Weights of a small transformer language model: width 96, 3.15M parameters.
Each number is 128 + 32 x the weight over its row's rms, rounded and kept within 0 to 255. Layers, rows and columns count from 0. Numbers have three digits each. The size before them is the row's rms in percent of the matrix's.

# layer 3 MLP gate, 256x96, rms 0.0841, rows 114-162, columns 0-95
089:103150118161082150170160109130100104194086156130146154114095160088171153137217178111158126088094111160097101093112168119100144174146137073112105142143102128139104120161175082163124078117104114133111145164097112086131164078194135110147159080143165094130099165114092132134176181074132097079
110:076157166119114135121108108105130121130108125130166155168118130147159154172173175138138121200119087051081108157087122153156172178137138092157090123086100115129101041126076108116079086108115136100119103114113159107090140081049109141105093095146136136171063111104160093153188154122109151135
116:070132145113127103110187102117147120062106178101156068202160091065122107093173139129143173122114071106159111126126136177059144129112094146184121104170150126147174124180092129132108113205121132094141151157106177117145106172128113148123128152137190152167125133089125109181172102160139104118
068:149128101145140107142136090172064119095123124041110104094152230153174084103139148150123139138131145175164143136160153114088124140172145166125111148111104156120108146153142174125144139129127169108198141140130108199171117146227176154148133122140110114135103107046137130134109079174102122124
139:106102141124073168096134132202163116085086166093076145166089136116115112107123155114119125147125173075145144136043116129140117112161152150164107093124126105144190100076131129165086134111111162090128099118098218098136133095091151131138061113122152145157125081190150110173129183087088094127
048:121107146163110091081111089116153098082115123079143091157130141103089092155091208138145212144139197142148083195131108148135120157124099075141058182113154071121124088132158120135144146133095160102117109106100155100091096102139163132145090086171125137109057102117131116131126115189151084112
118:116129159101101140110106100114095156136089129151115153147098121145192131124174163063129114128123151139151159087177173110106180120143128083201119165184119125152122155137111086079127110098115148143158140158116157104056089110095093060130120124048106102183112087165101073142176120111172070112
024:106101180144115145141120094125106104138085155177114110134088174113130132058080114110117133101133136072157115128097183135126107084115120129147230168146208113148084122138157099061100138137077081165149106148075146140139125232131096095131102120126100139096112123141177128132102109154097094125
043:121135081081024086120145126132155120097138165103098115118093074099141120181111171105141187172103152141126132114119115109108146139117141162140118100129162073124114078079106072173146129131179109107143164115112079100079166150151172114145144124152164125069148113143101108139152153074226153102
113:142128157130115117143166095175136102074081157158105163126103157114121143073120183134203161155139164169151131113141170113120149130135167132069119131151121074059207182074083099118141061155118113138161147156083101170172131126137135163159118165150163078122138131085113081081167140138093119122
097:115069127155122119105144085151134158119123085106095100114131214142087125091125088103111060181134100135109154139089103170201104131119108117136204114103121168126146075126123151108079156089108135138184056138137164101130175075162103161107165157072167144102170115141099081164101131112117136106
053:140152128109022114123108121102136160122100137068130091128152111107126145148141089172124133167096152111126163167156107150094185120099121125106237187150122116122127135103108041134140101132194102148197145150128116158139127167111096152135147165175176113135085123136113134178166122082096127168
103:083120122113169139137141093174240122144135153133102187121098090096131135116135132147127152170143154194133118151149103115142141079125149137164166145104191107120104100163126135141204099217060119127139154095132138150156106205114082109151139120086168093137146097156153116162143173120087121137
074:085100176187126120134102105121213119104112093135125131146121071166113103112148111180149091102131079130088123143114130108129115093116150102183144131107171082125097129071171119145170112153140106151194124132104185206175108147086129077103044133143105136102125087123156112129102150076092076145
150:146128108186114125145159111105105121050108105147092113164118107095186128114167183104169118183125115156174142122091153090111087140168141116108181115169141077052135141149089126111047063111125124147115147167079132124177191133097075160128121091129174096148097125180095095129157131126135125141
112:127122173157144059156123077131175142092112180091137095119154133095143131122090125129166113159118070118115189156142102140098134111142119112143148114130071068181134115106118116156141127162158124115148183122080134188188194128160171135109061112145189117124080093101172066125126141142114203140
029:158122157083174136113152140060119119158118077084156129139161115076100089104159094128143123099137139114188152122085174134148140110170139176179142138130145140209118109132105173146108134132162057150156121162146167225114126101066135114145128165140122154128149121227159119136140134131154091091
125:139109130113073114102092123138196116154115126122109134115093132176087085106127125068116156128130099094150167133096116121096141071187171103179144112128177151138131077141123110102183172172144121174120179139069150168139181202084149117156114057043122156116122097089138102146122141107111142162
141:119129169157085172161113092148129121127112135115080193154142121172145184139148176138129075085162122156109139188123097171170147097136111091124107138052111122100106113152144089065106026118114130122113141138102160102071163120114181144142110090110142113131097125113163133073190194153119151141
047:147173100117155095142148118155105115201091190133103146097102093128158148100163123104096062139098077142181173116126127088126129097127138101092180119131109122141120185172159073118165132061160104191141156142127076106191182131135095118102168164127104100092136162096125136154169177159139087161
140:131119090112131080115197119130096106071130103097141101078080092088136112119113121139083066132125229133168174158092136106179092104107152160127145169163119162130117077117172138082148160101126082117145081094137090161144121077159091148195117173130126139120175127101109109145101150134190108114
098:142172126118144099127164097126108103165128132107090234099089120190216144079149130130131103114190106129105134140130137085152148121158103113095128083143194132118170122171108164161137144079191130127069114114143104145140110123153127141068156115108081072128108151111115178096150185084114152151
193:138091097106151142146168147105040130167128113125143143071052116157171149128118153123080121114085123125148073086128065133120106166111119115071097140078100170146119138185100143194173082090114064084132151140168098140152121122161129188081147134146091091077156134105151173148108126121120127147
040:123138138106075104119101105119158194092121135069135129131117099170150090156142157056154190114155098114112101146136151118069109163154134102136120140140227131142097041089144104144151107205160154123143067124132136200083111134092152122151099081122094168143104105112157148108115096095141141138
025:099185105153132098196153161126138102153107180153117121108120151112155130180111124115098111167125074210110143126128163142192117153160119149089038165151055164111176144120102130048144128154142142128092139101143129113087141162181132141087104135119130108150118150060125154122063174125107146120
023:160116115192110144137072101070152112100177149124147122082120139168140142108103130101142095103109106128068168141099103093118138144054130121134219111116095060100121053107098086150137143144106149122083120112105106145148080089138120146180158128093097177121105118040125140096109092105166114158
080:110145096141135098140180126096126154078123234134085155132038104125149148131100103139146102116142092137166177117134169116120105113106173125115214117116098102145122117122132128114161145134157147139103180093074128144146153124134135043101177109167148116101152113105099079169114175101093114053
114:100041125136150103117177089125133162090138137094106105159119176089151165119121142160104157155112121142134131154073113194149090174139136157177167140110090138150141092111043100138084133148066134153153115187141165123134133106108101112201135114122169165145096155224133132111171102119093114152
125:096148151146115056125132128128197106108121158157115108183119127099114112154157153076144152149119142106149171113159175091111126069119130101191118134119167108143133081151168140075166104139127075124121089160099194160162073122119114107122081161145117065145100125146198082046183127113105157134
129:093125124117141099117095102148123119142132105156171182110085101207100097051116181130165093100120097100102116093083114076114121082160148022111141103094155111073112128075150158126166131128105145094155146153079131145130182132094092046108119130092132129150141098159121116124116169127123075104
021:138139129126140150115146092173161069152126141118171132117136205073130133115213173091138096080125081105054114130135133106140123152120160123161022115125108131160114103118094143168124160130117150135097123125149178179201146134149149119128147152104126112088197125120114113175077181170102144114
101:094136184126094085060092142136145078164133161177134108147137152131079149120107118116150080095156112136178216129089086144155092102131083110177139101149158107153159105134161167132078124149132111140099062103138125122102101132079144131109096143092099150171098067163139125073140162173189137181
105:123129145173140090112154033136166148140087161088136143090095165141183134085105075118177059118170075100122138169059098067162162107152130126133102162139134138100136105144031141133123115127098119131092123073150121099153102125116135145159099148101111131115118100106112135065122135118056112167
145:117060213108107122078142125154114117112074165074133149072045156111116073130158132132107111159085153124175129118142146193129098103172127135150175100144162119145172119094115132124108110104106116171105155130122151118186140159067111136104124078064138169154114117139157146164114175159150165184
113:108101146114132127121055091098148085132122169133084066093123147121175130118148119093123092216081175180090154151152078085124139141153057147138185153089103109136132097077161148149152106096101137069091103126157098087120153097103122124126098112118099054179092128159125128103114131088152154161
075:109109198160219096110081096152154089101152073149140115124120135135129075040087073152128095110166091154128151118097115121146120099174142112157118126123191128138123117078139169117156156130130129152166104141101169171215140129081100105165094164112148166135144059111143109133100103104102118149
140:090155113146140163198105087161132050127118096149062115143113150150157119068107133144147151121140127175152175179055136115142167158089129098128138132176131145121129151156105131120137123161152155064146074162126085083133114139136124052192079171095141120158100117120102053135156118083097120116
108:147150111150158163150149074138125125132103070111035173062105132121112185149146136169066138158121123190146088180122123114113177044146122133131120132086141105096114130186113076146090131116046136110152102088090143124144131134087162090166128102107147093175133139110145128108116112073106160119
026:084126122171207156126104099141109105200124191143115131151132124150156127068109107130096102104157098111068104164143145139139102116135146094121152184127108183136105136130107129093181121175111131137150140133093146116072117176139139122174120062115081132164145165056169177158208109087140079145
024:129111157124092160126185107087171135095153151129072145087115152082144095072192075173141113163130128170127126187110102122074128140082091191150099174153127079118119243145073095166097147141130159152086110137144135143192092111161123137115123141115127127144156104098109140128153146168141154134
079:140109083123127141132185108105125105180112128099147193177150101140168176160184153165158090045142119170147086145139104158140126144132188138138093143124109108128133132203129078131097113122110189159041084117153155086131118122131140125106131085091126080087132158215142145089118111110137142132
145:113184131188120148183123085179154060083119126119083131093123126115136110059095114163193076135167138154161154134061132096167157123098165116122111127198119149118138131141122082147110136153125161077156069183093108116151113132144156078188075163113131124131087132141083094093142132124088148109
121:091064197100136140113117137151160124122120182122118080140154105132153090099136079120123159102155147152077154070079226142060125136107098081190076160108170106107125155109119146086110112092131130111156139140144184147153195114159104099153102154114148133103124050137171137133158164127105119137
023:055142180093219176115136126081137070195178115154084132073087113110150169099091091132105108147112122087171127174085097158097135128112153111120119094105168132084150090142142077135133091166156100111121152132127092124123170173152140108097097109117134049140173114124097134125165165163127133107
086:113146120072077096115201157121116158121108116093130109125140107095097123191176127155100143155148213223090120142134134173107141121116144137155110099171105093075141162119093140136113118117119185138157140150135091194139162175137120129103130161216149164141104109183129134138170111191160130132
085:107143114101108103138189088140141120078118128070110137132148100108142090183173254120116128093115126148173127168163147123125144115138126174126098150117126119070129077153144136131097119139100163112170132109152112161134117184161143141150076171119140084145114081154128144092151156148056216085
133:134131172161103165151154103141108077154091091149117099176124134106148178101153169159095148153091100100178174152102156136107117113136113122173123086153121108198130121173116132094144145166161164064050132160151123112092111060091095102171117146118131144169100117106131046125178141080109191137
135:218094101117129127151177121113117128065122182146117127123121137127159146080163131170135125105167158135075109119106150116074090130139098122102139096146086166096253107119062127118147100087081117118138085179131079180158131114139126115199138142149104156126118135125089135123098161115156173154
102:091166119086113092085172101099088137113078153105113114097061112114161118113133098135155127196112163168134141176194121101144149145144154138154132143163141048092115120136113084134177145156104101032134146117130088102149179126094100090085110102177128069159170113115101097117122101112096079107
# layer 3 MLP up, 256x96, rms 0.0809, rows 114-161, columns 0-95
077:125091119133159080103137084105174111083144157110050090125102104119109119089094140158078161158182097115138093174105091090198092070134171184140172130136169140118168086136094181123114166162165115111100115075113170151104122196094135136164074123154133129123148123088163131100142091127131124178
116:089156158112063135131125158136128166145145094163170082133139118134144120162174110098121134191107155069089146143132122183147179158105104131142078125108062126155085103135109079083082100089168122115081112152121142072095102119123074180102088164155159096138064104155113120194147143175169148142
113:134128142132167162118202125116148114117136129114120103166124110092154139097146132132105139120057161106127066152173157146061184120093134139132167064135065138150157173142146192146151071136119144086137150110142149191098102161142137179118146168139137145151160146053168139154171114193186086128
066:098134152143056104079150107116103142107121176119158136179145106159110189089181160075143124131111165101070074175103104121118150094087125128137140189101216133102108095162092122118094125129158186129112106135094106108089113107131142143132195125152073125139130108199104147129102190120112094164
155:178121148112117101116167102179108126109091121093102043072171182117153079123170114124151131163089182181137134142165180137104153129133091140107135145156114142091137093081121158109126101131144081185108118147159040157156127163222096129151121189158118117124145140138123139120156135113169159171
055:079138166120122118137134107139087103153122158159126182141094137092107098098099100093101144111146121183082108142113124114141065130150099136145178153126221091135123142160168152155177148133086166131174159113084101099179135135155175073115119138145082144142129098074097126148161146244095093114
128:186086126125166096156138112095083108129102105167126137143152169082117132099107128156084205107121169155099146098118126135158121187097054160149124092173134164137156125115105167141092153082106125172122119162139133141065133113199140105147106147152090211134179144084152135142089079194137128104
032:160147087178199084166103166141127086123167201121129145141092134103149100121114144152170122125137124139130108111130135133116117120106126105119255140143119127130149136156140126136120128119196132161135126095116145197133164090132110115152155124103187148113070142051119144134170121074077188177
047:124126166158115116154134150088127064103133095147081102136139112120086143111091048199096130104119132133168115153103078106105114107095129171141217176139071102106126217130162200115133118100157112105192109145107139178145129176103121114098090129114112131168115107126142130158097078144144073133
112:163141127124124114107154094135076115126110129058068090080109173143178085150173106159070109144157170122064092210105112116114108111126056146169149125106131128108094048130130146141124125063101151097069108135169105148147123153163122075120129106129096106152115100167134155111126194109147161149
098:135062174125138128090118102109095157149182038139116100136136177158099141085115061106103094147138100123095142127093052119180071158071101123145151107118112157141127090138110109124127130087129122140169092125155155112147182069131104149116146106034130165108160143104098119196131153171147135127
052:064064142119238116103136088162182086091147112065139126144170122123097128153138149201142124106137112146116154139125135114118136094146124133156179123100197111175125019071157137121119131163114130109120121084105185164134127133116120104127130157164125123146086079157143104117098153136134118083
104:171156059045072080061116136113135114123140144140139111098141118099096127122158165205105140149124210129114102125161136075138168098145063127106156115110093151101119134166097150161174130151144146109091122133126101118059124159093147163132101130166132102098138153136167120076093164151136189183
080:117165089152119140132131156032091174141130098107122184144101128160136165138084187157138157110115145172129106137146165112100129145175147084142124100151156085179140124211151104152117135183115177111099122129151172180131075115126157121146181071154186151103148131145156121139119096067115115059
134:146128123165119161145137182095110157112184087189160086196141084091188102133144142091151135140099080124157174058103109101088061142163143139092142133183115090087106145179094119104105119159148119158116161134111112081143161131071098181090125128125166139138119114149081091186123085151142102110
105:084129131119089179103123137094173125136118102179099164143072125164080161121134120095115130118134127199172101116122198119138145124110180114133100148144175174097160113156147097101101105132109171157140072166136129066080112148054080108165182144122115107151118151145086163089166176125122047115
026:121116124130145151067164104143128156105150163148112100175145135193080109098193046117110134110138131115139101161117094172171103117083123143197002143156178097109102126132113126146088144130084152136138086153113149150132085096110161104115115094145092126114141078112166098146113160196126125134
117:112162137146136097132158073152077117095101144101153153134170139098146174118141158149165044119130118146131140159132122150157164138090093079102107098128103072127161138112136116111097064084096094116164064133149090042158134038110084095133103177156126111173098157176147108088153137103103106123
137:143083096173145122093169117117141119090100177098127080107079129045097068088144093138158176176117139100151100112079139127113096155118156137124144099142181094118177140077136143187144201149088164125174133123129107162170084159170088103092116140161153113162152105153081114143106077107091119098
046:129142066131103111133150112110080152118147081126147145159112136163139139159163123126089132109123150039100123103147163123209177117136176162097078205102068099097155191177095095087085140145186128093082123158129119084128152118121135155095146145066160090139100126105090128138104105116124181120
173:121161137117130158191110135101137122226171120125135090133142160154155115147131064138133187129156110145073100058192113132090122175161107143093099130108090187185138165139116153197134084115169151144143115145170119067109090161120142156087125110122085094097097112135085179124079114131136138142
096:139112081138183099095188133119128140113138170142116136092116047087138055113062082151094139063164165120097085085155125096145129133124128181120090139134100172138167119177159123133117180170160093151163122085142143157154134104140134158136109099168162182097147168093108150200089128121144100097
146:130122169170085075084163113142074098134078083100136103094098130114150194102149167108119176137067084157138121114107115180110083113123153096097119127143081111117146120208145116109159117149126102039115115185180166141154122084119137139099111140132136167136123040120191127133139124128103157157
038:092092191142134134138128120128199106069109061124101083128119140157124110139085061144142139134102137088166111095096119129152144134131141155167126104081146118161131040076150129160131161201167097182111112149158162114093105135097130128112052107105120157126083106107117155141090067179112079104
022:137166098118078156155135127139169170137126173118178110091147137079190139121139115151098132134128142168133131161127053137159075145094106069153235174141159106137157182166134044094082099107158147116102114143144147149089170192104122088105167117096108124091138112078126144131112146123117147122
024:096130148083129073092080105094167171081092121115188156101160172140126147111095068040108103174171098140109112088089156103190115166140114139112128084114138112139115029138113102103145154117140110121128104092136161067128156176125121158110157064121134128133110123088156145095087131080106115119
085:107117166084199148156116141125155092131153125154076139121092071123171173094104053125162137104137127083110179117110132164063091149065110131117148121129123148160121216114154112159157114077176149157082120131150107154146097115199131112096137116122139098125140193101107181175136176125098152155
114:149187132136110165115077104139166076118056135125188159123140090139055105143126177123163121082170113133105094130140135072093177072134159043129073146135138073112140155132175090144144115155150121108123103093127196156130142175096135144108104151127115071134142091098147062149117126126110159105
121:099065129096156150128107079167079114064097137104127108135151123135117111157084114159115121125156138151094129162043108183160102197121106167093152151109139143104138147102152070147080148150093190093133155071115100082126165150109127149152116114102143153136124096113036134201080132158153113135
129:098140128110104133132115177152129186160172085166179127068101092165095105097125121106179132080089108134089120069139144121138131116145159073107115145117155140123089153099157182119154159099158149098180167149097166111105133158105089100077163151072125108111172073172077139146120149135179056079
018:104131125118115096134152132081172096155077131119083162082141142107135158130100081161140149131152142101108096093106138137083099104091153163144179116146054169086130153126109197135112109127095164134111111117110131175101120136126180107100163098154117108145181199176088160173085177028082129130
118:082135107154147096156108139091187102148163152124163157140124094203170171059121096133147122074176101112151115114125057126164110124092106139123181069074170133182141118170156124102140109140100116125089115079109171057118117134102120153151145089095084084168159132163121166127093152095094100153
110:123149089121117091149194105107066188145124099122120200139121081107102109184132181174133126123178162169113082126113125146179098139119178117113116147165099174080121131188097124158130136107086208137115123090143154126107113113100125107094164060190132185109146154132131144088117126131187161111
132:131103154116146180094105178114133176128141154095142133106088133097126105135135116102087139142056121070188097101181138174123064136159088198138147172114144144147132127109127108152123141143155100119127187070123162104132080146074104168093151085061145157136169119149112187170059132157146157157
116:108150172132109108126120100200169101088142137116130135130089121149143118121137127111135139092167061011110120137028125109116156149116168125129115094134172139109176153120110078130102098116204116118153125110060134182096112136137153130132106116097092089108127094078089128102147164073113078117
082:110078124148194078120066102164151134110115130126197098122147174128115101116049129137111108153108059168162137151153161100158129143165110128103067130113113149190140118109077152133125140176155097092100121122135144125179118109064114136187137114110128158132179099070096100166090195118110081142
126:161042138149089055068137114140133136073056166049136093115082182114113125161102141118110127140120123105120100136137150141102101132170143160138157126079104069128167057103171148137103127131118123157083154102105202198171170112125116161120105078122127141118151110117131164131114147164142125103
109:075106067145086096106155120134139114100101184107129145171110125112101123109079185134208102105167163120142152129098160167168059170136202092117180095132133108145170113089199134130153107137140115121171151179129136131118165110155104113081161128178163159093129138164112103109119169160160091083
028:165131128099165168139088120120108131145124134136187107112158095131102106183066086114141107166126122101151108135123122134115124112165132094194000117116093143079151041134093142128095130174073186126112144136196146122095137149078147150104089151121161159130140119152183140115123078144111130148
021:158107159132138160110093132158169103117209110095126105121109121173131117142096133149146191105135111204132125200113122115069123154164138104149100107109098112155147087159143073130062130192170138148151107151168124105150184152097153134092124101115127155154163144025206140135157133105125103125
083:052139181165162128121097144130158124166157134115085173128120104153077146088088098126107087103143067113102152134087102138123120086132107095136189101115198172136125066104127192141170112140091123111178132090117122067138140149079129105109134163100082135154115105164204155105149118175139118185
143:104191121150135149164130157142140110127199114182133157087176069095097103100103087170187077120162114139135146086114097083177139131075153118093083127201120184140103155149129074125136153142140138092168076181100099084095091142126184117135124175168125152117073157153098117110126127108114129119
128:157164116130112121188154096127148102057104127108114111132122154137145183162182127131129098176124139116127140159145081162138172074150124171120138116179121144135135061147096082102119121153116084145074115132157079163189060167145112163159093166128176086140080146156111096126155118078061194139
027:103092103136086161119106145074160143122146082093171147126144156134117141116147125119115117074138104087197061143130131103189146087141158145166142186108143149148147130119127097134124126142172131133142119169129125063050087074059152142153131159144079127117128108216138148132114122026141112101
074:180112103079138143162107143083137166160129180153147120110160135147156135145087195138096144120083188030094123120215141108110144117139086147101108145115086163090100130140140137119178150098129091117100159169147102112103138129144117152103120169155129096102146211165147169151101200134147170104
084:142148137071171112099134129095095165145171128119171155118113084152098107156131144142107127116106085070059117136165068066155128155132112123118092109139143070120137145092118055144169060115129107118160162121124054109139168131004116117135110081133140108127117141116160115118122177095088116141
130:130086096116156074120063113124183138067121176086107152098118149197104112140141111106197108129194132112114147086117152146127186146127133094093142115111131109082192142070082128138089081101106137181170069130103144161185181162129153151143098107113153101105114137185110154110107129126081119138
139:213116083104150148168170168067122179105176161180177128119141122127137153094127104139129136095142155141090132097138139149062074128124074146104109131121085110136181128149125120104196138114130101109165075150148085149121101119154103123184134175137102168080117112133059181158057115132163147127
# layer 3 MLP down (transposed), 256x96, rms 0.0771, rows 114-161, columns 0-95
073:133115119174154153138162133104092099129113147120179123152092167132134172117116134120138123129103073145153124079146159152170161090130090117077110128131145082131205123176149067211214114124066131168116057181098150082134140096142117136088136112141178105140166165112114100173095173131156129100
111:097160141135107120150124165135161150135145138110130059099145096110089097132167084141129150141057145115137171141152132203109145117142114139146101137100130123122000158135168101093086141101164122135138179122135181134123121163140135129146136176100106085110123115143147157121116162133181125163
118:156162154140144121135150136133141136117150166091138170109099142095137127149100102119115100113098161109154140150192154130069160102111118172149149086107127159114150150108182159121114061138174181113154178104177125157132102118146119132043161113097104111116174217092167125122173128175232103149
061:102119153150109177166144095150122136134111142081123138116182155121105116150088124079127142149099180198077097149149090108135090177147100148127167072139062163089219108099160150137153172092143150129163108077128134176161126127180147123178107119099189147127123113077149145133139088204105134132
171:159122125086129095099181115155114121112114130096114021087161164155191082130151123116131140136087149147172160152153170138118166117132072120111124121136092117092038094109124133128092104111144097192099131208147074140142129124175077090168123179169138101140101120124121128114150128110164170175
045:073136159071134111130152101148114074146136128183145179173078143139091129128098155100092176107160134133118053196158101120124083113132036127137130148110183131133064171110150148112192153110129143116137109144085106124115141094177141109118098089150074138119110042135118092151116150161096107136
130:208077082161169075135147126124097103143121142184142139148163140095087143133111154123081195126116156153111143115105107133096114149104024170124116097171138150135188122130151156130115151114133157149101120145144125131041110130214146130172123129160143168094169167116124114141107063154147126083
024:101117103128123122114098144127113107111145111143122167184029138136152079046092153161146128134160163170126143100078154130113106138141141141171133137124140130108163139169117173140057162153179134173114134157069125143107178155093118120142148138052125160094104168129161162130152054116057177139
035:138139185077095144092163127096136098128160143151148088106116073097068145135093105154125108108131186146109088109129126120150155180154135158146105131118209032125141098085109109137194110141121134154087088108113130114165137140112083132129078123146155128115088069097101164134141171134215185112
112:160135115095101118091147103191111095067141143078106092077144169140174106108165119113119119165161167104085094220099118110110110063139099145158115131120165087106117105127109124136120130045118136101122102109153077161187153155181129047132184109127079080108140126138158135129143148103130171133
100:114092137158094157136143144073140158184192139117110157111197154176127127133137092098145148134149126089096109125208097109114050181113098114126139130154099126146136126133071100139152120055141097111131116091123099119143157111106084175077109089099134143113135168035079134196127105128090124155
044:154128095129117083113161132095114175103122135061104065119136122120160138086117107144069097140098140102097180169141126146064177112142117103115139117177128122151102145083109091135094106135120157139183149173149130140117108201141071104193099192174212096152116120134088144171139115098123108189
103:185154116122112110084146137081056146112143139096158037157156142174135115118118114114134112113135126096125133147154147109117129108133072116075143138159087109132140156075111127127047139064153143125129101125102101131103173066109203143158119161213100157106109182122161128107059140137174141156
075:116189072147138139150134152017077152152155125092146165101105126154136150113102164149131146117132167151179108124141115097135135154108182123142163132158145110181196082211142115161099134128107171112081149101139177164120130112131107144129147064132155208084145088112131123102118096123100112078
132:107139178120123154110109175106120152156139073190124079176132056073152059107126083101119113144143080178119141094089119114129049135137129119093103114126140150120095115103124088158068108141163117149180157123126171114157134140112098194067082133101154207133124077113124147121125098119160085117
096:129103124178116142095119118117136132141094087105097144147093139108087198097099123129132146157114081112178150168128114211112152143153186128155164154134125126171196151086175182116134123142120138179072127110069108123168172126106113115174114132096131104173044094124111092112110171080103198117
025:109067045120124136097172118169102156153131137140166102116131102129150133024166070132080150134103173136208114118129149125171089088147183165145123158131162076158126172159084062138110135125117171137143131117108104143128163160087111152105092135081084123159098125134150090168102173142119113137
121:134120189142157112083121113122132119120097143107170171164116147141095142103160095148117085127117092100126159133179155148150186071083125063154108138103136075114197071069171094070144094171099102157142091188134177083121130089056129104177115120139125150191121126127120100133149115117093096141
129:176117094132139153134130106122132082104123146141095141108102118119160131093136170118140163114138141128099085127033167136108094139114132144078111084087105159094255136103106115167149137124069124116155144119152119126134122116187106121128084139193121099141144104148157119099128062110079132089
041:144137126150140150076077140100127137123091151120167125109140116145126152132083197115166148139157127123132118090151114064069117082133151178179154135113120177169095089114093122124103097093096109164122147061160126119146117028122144090165074082147106146131174086102143146123083146155184086063
150:121124166138123163163067124124148115172104151129140139172141146157150113119137110154151168144153040154088076077139096128151165142109115057055105143084162129132161152109074124194103104113089142153133159153148143120129158212088138128034130086119152125097125113167141121125158148143072162139
100:146083113091112135126121146108097155117134117113158014170171146104064128175096143180097161140104111143136089090125138177149083153109185141149123155080151154129084150130196128156145133144055075167142110126134131116121133156132115163167077187195136164149137097126132104165134100110157118082
157:136166109129137155156103150136188131147195160157101144185177121112122096151124074123152099138205157105132140167146133098126156124137091160162145123125123130102097145085140104128069115112121159174121127079081089126114143146159113083157124123076143121112105255118072083120146129146162103087
036:122122088137165115099112112153085101111126133122121160095139092161224080138106145153128179132187113147172131101078194137127127144116183115127129168138181150105092127088089159044113153195168115164094134134125134175121105150126097144162063115118068144096126127154084127150122124073143078157
020:177136107140153143137060153161109125080138081142077159136068075102061105137092105108144142148114111143143122131186076143142155165128120111111145079109118106120050155107080131036108171146125068144156164171165129147139114137114140137114100126120167108104178117140193087125134090182139171153
023:127196075121172147165195100063075137072139141179138180092167145121164085125080131102130129107178129118099097115138102173139104186123149140124092084184118121123089157116131216140114076145102111157118149102126175138115084105138100135161101044141152089098139116115111109105132141109119157132
083:155085122112164138045116141150154097123142142123164138086183114127141120093150120122137139094123166112096127158062106166086130194093114126141079164142155118156098150108194053125083146144171176144106136145156146171109132163148127143098118145080139135128095240113093175113156126141120155188
124:137047133131123152125128111108134145072048134110180089130127124136097113112051180158123164117152130144103123148051082169171164154122150142157101157116154107133171136082109131131109144177104110121182143160169195170144126162068147100138134136118177105150162130184112107168102110140062150105
118:067076141093130105151109042145143098060102119192113086214141134122118116152105164151115128168116144117150120152071165097169114179097105146183113142064128114110158109102180098151063144174101110084141150125142175116102125088128118158145111133162113119139156135152122088125183191134129134130
131:082174096115075164117100170122123166141182139141133104140118156145102103153164082078181129112144099178180144130139163156132130129129184114131110114095083125146002207128120137153093143138164115105059132150117147112116054136131141102107149128124082127161082118158082137143101164118164142153
016:099133172130126143081170167122076227109109128063132115129105043167128156137145068149086180126143193114109144160107158143117181110134118151139150119137137129107091163070118101126076069123120141174166119106146148117081140093066104165098085140127100137114100152138168074116114145165107118114
113:144139078154135102206122136116157108111152118138153209144120058159199157073123141103142133127190091124092152139141106079129107128138121110111108097087140119168111145192156133072167126144127104087144121083097146084119157151102117137147122095111141046118165169108124128094100159078050103098
113:126166110128092162177151172127083126143140093106094203160110125100097117222141169179098149164176183167133108135155136217100067150100168122122158115160112153112146137146144120121165121128094162165135081115130159116093126119132117120084166081178138188145170144141126130140138139170167160080
145:090184095156161135192104141142118113109161124152153101134174079123153155135077128159145142098207111175086137135108090078121158180124127158105093141126099148151088173113133086176139138148147118099165085095147084132089110160206184133156174135098178090085155123122131106084136076112107129076
116:063141165138155120120060106141181102106088142156131058110130109124199147093115121073153114193121131121117135149103084052128153158146044139117106138090146111125136143095148116145158099104145180066120131120120112149133149098117140142103103084102098029148091137110155121127127116079175131174
077:100113133116175087164062079144172112134141136167169141123154137132127067101078093140100111145146063170163142160194114090153143133187137150097098091110131136129111122101132155154129126128126097022131129109136157134188111121087131132205142143125125182107158119106099051161113163114099089158
128:167119146152087098131111073162132093093123149138084071142120119123128118065096090104173124106129105129116177166080130101120179103166120142172173083156159088125065136134155110091094149152154174097128085172099164080174155129123109074193086104108133138154100098106082070146173140122147117071
116:156125143141129165146152097138117140134080146099068175065085043084056130141140191172070123131112140159155116165098114153089137078099194132103149139104141107091192158183167110115148176141106140122128089087084133117101146144112130100170178105165134111147138111133085114079125086101121126114
021:161153162064138160082140115136137116129121176149184163146079161164147160103117088095145088109098127119103169139150113119151128168157163156121178109157192119134126132079106134167145127087201109151141112063146111030107146157115175137198073138119109162121142107147120156122153162068088100134
019:162101127081119138136158134116107173138168112114170068117184115126124100127113118111176123125089110170102075126170104082109131143144154138118163175120183136148193103060110114140107122195078195166147164130178095130148106144078153113126147099138177182086135120125213122093101150126100134183
077:134130168130151137115190130089142067130151109159135188221091098164171176107123137138143085140165136089143166096164098155157156121172179132149100132137097110152129095175159121088151116119129143195088065132149140110088152134118114132079133065081116118105142162110136128112172171167060087147
147:153086125130152115093131175056095159184117134133140181134100135125108128210135145145075158110091148112151110116173124158080100177093155148110147150078115172126121147117118168129160117099137140144092223105186125132069120124091118172075148113145093142114154176118170199152090144140137107173
130:120141143083134164166103115111119103081079126123085061108109159224156120121171070126134110143063150105121161119095104201137182095092083148110108174177145126140115083122127133108112109146112092177096143133142139180141087164122080151130126157098137116136074061135115105141140114098064152165
022:123143129143154159199141151115187135185084094133145097186097129096155124087109176147156166123132136188129128092119145164141077128136172143061137102155108128126060118109144151144139086106148127131131129128106072071058152103146113098110121137137135176187134043136130132160101159195099077110
082:176101116167159154139077101137140120130138145145105153150142141133148109042078135114163104086123041098142137090128104028146160121137116156074101133063137157161136125129137124110125157162150066082111102108118169090145115100120115151165147101042117091097158186103111123137117114093077107126
082:164121135159126106093104116091126135163158158150173116157113146134161182122148070148118100178154151091124109176108105074092128147145130082141151092151127106130168136118047096148152077101087096155114176091142076096127180078055145133144169126136113173099145209115124089134107102093138053133
140:115124168128095134154098116133149149110075083137131108117125091185136157106104187116160126112064106106156189111057110108109176112116125102139114126146121062150129112133083133073098137128143191097104122128092163156150190078081112133150082124089180127166106076175148081097176156095072164143
151:098166133123132150161139176121144147181157096186120130137103114091104166127111127096147134130119065155135148168136118138076139058125134100157123127078162086160000141168191084119135179133186130098158126086099122110096124134159149154082113124068156099134147095135162130142119124126136101114